{"hidden_size": 192, "bias": "none", "parallel_block": false, "warmup_steps": 200, "decay_fraction": 1.0}
Each number is 50 + 10 x the weight over its row's rms, rounded and kept within 0 to 99. Layers, rows and columns count from 0. The size before them is the row's rms in percent of the matrix's.

# layer 3 MLP up, 512x192, rms 0.0846, rows 137-153, columns 64-127
093:39 47 38 53 39 29 34 59 41 36 50 46 48 47 53 44 57 61 57 48 42 34 41 42 47 39 31 49 39 43 53 47 48 35 39 47 50 56 47 44 50 64 51 58 54 47 55 62 56 73 45 54 51 43 49 54 70 65 43 50 43 36 55 51
100:37 69 49 30 50 31 43 52 43 44 72 57 45 49 46 44 51 45 27 41 47 47 64 73 61 54 37 46 56 55 55 33 54 53 41 59 36 61 55 63 55 50 36 53 61 46 46 50 44 62 53 50 49 46 80 52 66 34 57 51 46 62 42 40
105:41 67 43 50 50 38 47 55 74 53 39 50 47 42 46 72 48 45 46 45 63 61 41 45 48 54 49 47 59 34 48 53 55 52 52 50 60 70 47 43 49 41 36 31 51 52 52 31 40 55 40 45 52 41 63 47 38 40 55 54 45 66 62 32
097:56 61 43 43 47 48 42 53 52 61 56 31 63 48 45 33 43 62 68 39 53 58 60 40 36 36 66 65 38 59 41 67 46 46 47 55 44 47 43 54 42 31 58 36 55 62 48 35 48 46 71 45 37 56 46 42 36 52 59 58 42 55 44 50
099:48 44 49 48 49 75 48 36 43 52 56 55 48 56 65 51 37 63 49 39 48 62 54 50 41 44 47 62 50 47 44 58 50 49 52 54 57 57 44 50 71 49 42 62 48 48 75 44 74 34 48 42 53 56 52 45 57 52 65 65 46 42 61 38
101:47 43 30 36 46 68 48 34 40 57 51 34 61 55 54 48 51 42 37 46 46 43 44 63 51 51 54 57 49 64 53 45 58 44 54 44 47 56 67 52 56 51 42 55 40 58 38 51 51 67 48 46 60 54 66 57 31 39 46 50 50 51 39 41
103:28 46 37 48 40 52 56 29 58 51 68 48 74 52 66 56 54 54 69 60 57 55 51 48 52 51 50 48 62 30 41 32 51 42 48 58 34 41 62 48 50 36 44 60 56 53 60 44 62 44 62 56 39 51 59 50 54 55 63 42 56 45 46 41
090:62 40 52 36 38 33 36 48 60 49 58 56 35 58 53 50 48 59 35 39 66 43 38 61 41 41 34 50 55 40 73 60 43 49 55 53 57 65 39 52 57 50 26 51 56 70 67 31 50 56 69 47 51 52 51 53 58 50 43 56 58 59 45 29
096:43 47 50 35 37 51 53 58 50 56 44 65 30 53 52 34 39 41 56 47 54 52 48 39 55 62 73 36 42 51 43 58 53 60 46 33 57 45 66 41 50 35 50 79 43 57 45 50 45 38 53 46 49 54 54 46 61 58 51 47 46 66 51 46
100:51 58 49 53 41 31 63 40 40 46 54 59 40 56 41 64 45 35 55 48 42 39 49 65 46 54 73 66 51 60 52 59 58 65 62 64 49 48 66 54 62 38 48 62 54 58 39 57 74 47 41 45 38 51 43 43 45 49 51 53 54 52 58 47
103:60 53 43 73 47 46 44 48 51 49 49 51 54 48 54 34 34 37 42 56 50 49 42 36 45 72 53 54 51 59 39 32 38 20 40 54 62 44 46 45 57 72 37 54 50 41 44 48 53 43 55 41 61 43 56 36 65 48 59 39 57 56 65 39
099:59 45 56 66 39 50 66 62 62 32 33 58 31 50 49 60 42 62 60 49 61 46 49 45 57 41 67 44 52 61 39 52 65 54 43 58 42 39 75 47 49 48 40 51 40 51 34 70 38 67 35 51 38 74 61 51 47 55 37 61 62 64 66 52
102:41 64 71 71 56 55 34 71 56 53 40 37 40 42 46 62 54 48 44 45 59 35 36 64 58 45 80 39 48 39 50 52 49 47 48 43 58 63 60 62 51 40 48 43 37 34 64 51 60 56 59 47 35 30 55 47 43 61 48 51 60 48 28 62
098:62 34 46 60 44 49 51 63 60 55 33 36 57 43 44 42 65 44 49 71 49 52 63 33 48 65 47 43 24 58 34 61 52 47 43 41 46 41 38 43 71 47 37 67 63 62 37 49 48 56 60 43 54 34 52 65 54 57 56 58 56 46 40 71
107:66 50 58 48 46 56 59 60 53 58 45 36 38 60 36 35 69 59 57 55 40 60 48 50 55 53 39 58 48 42 47 53 41 53 53 52 37 36 32 46 59 48 32 51 63 59 55 37 61 50 38 47 53 56 43 39 27 72 47 43 55 28 40 48
094:48 48 49 45 49 60 40 62 50 72 64 61 57 64 25 55 51 46 57 68 44 61 44 42 55 66 55 45 54 41 47 72 42 43 61 48 63 52 49 55 45 56 52 50 58 58 42 63 59 55 66 43 45 32 67 65 57 38 32 34 52 51 58 45
104:40 54 29 67 57 64 48 44 56 67 31 44 62 32 50 61 41 60 43 50 54 46 47 49 57 62 44 36 61 42 51 52 60 50 39 41 33 50 50 41 59 47 43 60 60 81 55 52 42 41 37 52 50 39 57 51 45 34 41 45 36 50 45 64
# layer 3 MLP down (transposed), 512x192, rms 0.0849, rows 137-153, columns 64-127
103:56 45 76 74 54 52 59 69 60 49 61 46 58 63 59 68 42 57 46 38 26 47 62 57 46 40 32 42 52 57 60 33 59 49 44 56 54 43 62 39 57 55 37 52 46 55 51 53 46 46 53 47 36 53 51 51 50 54 55 40 70 55 62 64
102:39 61 49 57 40 51 52 56 35 50 44 46 40 49 46 36 56 39 34 44 57 48 70 61 40 61 71 37 43 52 49 46 54 65 58 67 36 27 45 40 60 75 61 37 41 39 45 42 31 60 52 54 50 55 65 48 41 54 24 45 41 48 45 52
106:53 59 55 36 53 64 51 50 50 50 55 52 35 53 41 46 69 46 56 42 58 47 49 53 52 63 51 40 46 53 62 59 38 49 50 38 50 44 71 53 36 48 61 35 51 33 58 45 40 49 60 53 53 48 61 53 44 64 45 32 45 35 60 68
099:41 57 43 49 40 54 58 49 52 50 46 59 40 57 45 67 53 44 58 45 38 60 50 44 47 40 39 50 57 60 53 36 37 50 48 33 52 33 54 54 62 46 61 61 57 41 60 56 36 22 53 62 52 25 58 51 57 41 54 53 54 61 33 41
096:39 60 57 43 61 40 42 53 31 54 58 30 41 52 50 43 55 44 52 44 53 59 26 45 44 38 53 59 64 57 40 56 61 46 43 65 39 52 55 65 40 41 62 52 57 48 44 51 38 54 58 46 48 43 50 49 33 43 62 75 43 30 55 45
100:47 57 50 36 50 47 56 47 38 50 51 56 58 44 40 35 39 50 40 44 51 67 61 43 45 50 31 67 47 42 31 61 65 38 29 32 46 36 59 63 40 47 39 65 53 50 58 48 68 33 41 54 60 45 54 59 44 42 53 39 51 54 52 52
102:59 49 60 35 54 45 29 47 49 43 50 46 39 61 56 43 53 37 46 69 37 38 37 49 56 63 52 51 30 49 44 30 44 38 57 57 36 55 36 61 60 63 37 53 48 50 45 61 47 62 54 52 50 37 53 32 39 48 57 44 57 44 53 52
096:36 55 49 53 53 47 48 20 62 48 48 59 56 58 55 36 71 42 58 41 72 52 48 50 47 44 45 46 61 55 53 48 36 45 63 36 62 37 33 47 60 46 47 54 37 52 47 59 51 56 51 39 39 60 48 68 57 66 55 54 30 52 52 62
099:57 44 43 62 43 43 44 72 48 59 48 62 42 49 47 43 59 42 41 32 34 56 55 18 50 50 52 39 46 48 42 50 67 52 54 62 55 40 37 57 45 54 57 53 50 75 30 38 41 39 57 32 51 35 55 51 47 50 54 60 27 44 66 50
094:56 56 49 37 46 38 41 53 57 57 56 53 56 40 73 36 42 65 47 52 45 57 61 49 51 38 50 41 49 52 54 39 36 42 49 56 43 42 32 47 51 48 39 29 43 50 54 43 44 64 86 63 62 49 50 40 54 58 69 40 38 50 51 46
104:45 54 43 44 33 51 53 62 38 71 57 45 60 37 50 51 58 40 47 27 61 73 47 32 64 65 58 58 68 44 46 47 47 50 45 60 55 59 38 37 64 43 44 32 43 47 34 50 46 39 50 27 61 54 49 39 35 54 44 49 36 54 49 55
095:50 53 60 61 43 35 60 51 65 70 28 55 54 46 33 47 50 49 41 61 60 40 54 43 44 52 55 45 63 54 47 45 48 47 75 41 50 41 50 34 42 69 38 51 52 38 38 56 46 34 46 50 41 50 53 64 45 50 47 65 37 50 43 44
094:47 35 23 40 50 46 61 60 42 52 68 66 51 50 53 54 57 56 52 45 43 53 66 26 45 51 37 57 30 41 58 55 20 56 51 64 43 52 41 55 36 64 51 53 44 57 42 50 40 46 46 42 56 68 60 52 50 55 38 53 51 55 56 52
095:35 71 55 50 63 47 62 58 48 26 44 49 48 41 61 74 58 53 43 37 38 45 36 51 45 47 37 56 57 48 39 48 44 39 56 40 50 52 57 35 31 64 41 61 41 44 37 60 52 56 47 71 44 43 57 57 37 64 51 58 56 75 55 47
109:61 53 57 59 51 33 61 54 50 71 48 52 58 44 26 40 47 44 39 61 50 49 68 50 45 44 46 53 37 39 38 69 38 51 40 52 44 54 43 44 49 44 40 35 45 64 39 45 49 81 38 64 44 56 46 17 33 53 48 36 60 34 74 48
102:46 37 46 67 58 60 41 41 44 63 49 49 26 35 59 57 67 61 50 28 42 63 55 44 64 37 54 37 59 44 67 53 55 69 44 56 41 60 63 49 63 50 31 59 57 63 36 39 51 45 55 41 56 40 59 48 58 47 52 32 62 44 52 45
095:61 41 33 60 49 42 46 56 57 33 39 34 59 46 57 46 57 76 68 67 49 51 42 77 49 44 59 50 44 62 41 39 43 32 41 51 60 55 54 43 66 38 44 38 45 37 61 56 32 41 61 66 70 49 42 59 55 53 44 38 44 60 36 49
# layer 3 MLP gate, 512x192, rms 0.085, rows 138-154, columns 64-127
099:49 54 50 61 47 41 42 39 41 56 61 65 52 47 55 38 57 60 53 41 49 56 51 51 50 57 51 59 46 55 50 47 51 39 49 59 38 58 67 42 39 49 59 48 35 37 50 42 36 51 64 54 32 58 71 54 51 50 54 43 37 55 53 45
101:66 61 48 52 47 53 60 39 49 65 42 49 50 45 67 47 59 35 49 55 48 56 74 55 37 41 41 37 41 56 50 56 65 44 39 52 38 40 47 48 39 50 34 60 59 68 51 40 35 46 55 48 50 66 45 43 55 52 55 49 41 51 50 35
095:53 60 64 64 46 64 55 49 65 60 50 65 55 55 47 57 43 54 46 32 51 40 59 65 45 44 71 44 31 41 57 56 50 61 28 48 53 63 51 67 51 63 38 39 59 42 51 51 37 43 44 60 36 43 49 47 27 59 44 62 51 46 59 32
092:47 45 46 41 35 53 39 38 42 43 46 46 57 42 63 46 34 68 47 60 54 46 42 45 51 39 40 43 55 48 33 42 52 64 48 43 45 59 59 46 54 42 67 59 43 44 44 44 40 59 59 49 44 36 60 42 54 73 36 50 55 53 54 37
095:53 42 52 42 63 55 41 56 51 59 53 48 65 48 35 42 54 48 50 68 42 43 59 35 57 58 37 69 53 41 58 29 49 51 54 45 51 30 66 67 58 56 60 55 49 69 39 50 41 51 55 58 53 53 56 49 37 38 48 54 54 46 56 41
101:38 47 40 47 39 38 28 48 67 30 31 50 57 19 54 50 41 39 54 59 54 73 51 41 48 48 56 36 57 51 45 60 56 36 57 57 47 56 45 62 43 49 57 55 58 35 65 52 45 28 66 62 38 49 67 35 47 50 54 57 49 52 32 59
098:52 45 51 57 78 64 66 56 41 51 47 42 39 49 52 56 41 43 42 57 42 35 62 59 68 59 61 47 40 53 54 47 51 27 46 33 48 66 65 64 42 50 32 47 49 39 51 54 51 48 59 52 75 64 59 40 56 21 50 60 46 46 63 63
102:44 53 60 35 49 36 55 59 68 50 56 52 49 52 42 32 42 38 44 41 30 35 55 45 51 52 50 44 18 38 38 44 30 47 41 53 59 61 41 64 57 54 48 64 49 55 27 45 48 57 48 54 56 20 42 61 48 51 49 56 52 57 60 54
097:58 48 46 67 58 52 53 54 65 47 32 43 53 49 51 44 57 46 57 64 58 62 43 37 47 58 55 54 49 44 41 44 42 55 64 49 44 53 71 50 54 48 42 48 59 51 54 46 37 51 31 50 39 59 59 54 56 55 50 30 40 66 36 75
097:38 46 54 34 43 39 71 58 34 55 62 41 48 72 26 43 39 44 41 55 58 62 71 56 64 60 52 45 35 41 48 38 45 72 35 60 54 49 38 58 48 51 43 33 51 42 64 52 36 47 42 28 52 49 45 45 62 52 52 47 44 50 68 42
096:45 67 61 30 60 59 47 50 46 54 63 65 45 46 51 43 42 64 42 62 59 48 57 46 57 41 24 49 47 61 36 56 66 41 45 61 69 45 57 53 37 47 70 32 71 43 69 53 34 45 51 55 47 45 62 62 62 47 54 51 44 47 64 40
102:35 64 75 50 53 45 59 54 61 47 40 48 53 48 52 53 66 45 49 50 39 44 60 71 51 49 40 50 65 44 50 56 64 39 31 41 50 58 46 45 59 54 41 38 50 33 56 42 40 48 66 62 44 41 44 41 49 54 54 31 51 49 51 57
092:57 59 50 60 61 56 35 71 40 55 40 38 71 41 52 48 52 47 56 60 51 39 45 69 54 54 63 72 48 52 55 46 53 51 44 56 65 56 52 42 49 61 40 54 64 48 36 38 65 51 49 60 51 48 56 37 53 41 35 75 63 59 37 53
104:53 37 26 19 54 40 47 46 42 50 56 46 54 53 39 42 53 43 55 41 50 61 48 48 51 41 66 52 46 50 70 59 42 43 65 34 51 57 58 45 55 34 57 60 39 34 73 47 59 42 63 50 42 40 50 49 53 53 46 52 51 41 45 42
101:43 28 44 48 54 69 40 56 55 49 39 65 36 42 49 40 56 47 66 44 53 63 54 38 43 54 48 50 42 45 39 35 41 61 43 50 39 50 46 47 61 74 46 52 37 70 63 44 57 43 58 42 57 35 51 59 44 64 42 49 48 45 45 60
099:34 56 61 54 58 57 57 53 41 49 71 51 40 68 69 29 34 45 48 46 43 52 47 51 54 49 19 40 57 59 42 51 50 63 35 62 50 49 33 58 34 58 53 33 45 64 41 48 44 71 45 44 36 35 38 49 44 59 45 41 52 65 48 49
098:67 51 41 69 32 46 47 56 52 43 49 56 53 50 55 24 44 46 39 58 51 36 68 53 46 57 38 32 42 57 68 40 56 48 47 39 49 77 46 61 48 31 53 53 53 61 57 55 43 66 28 58 59 52 31 40 53 63 53 57 70 51 52 61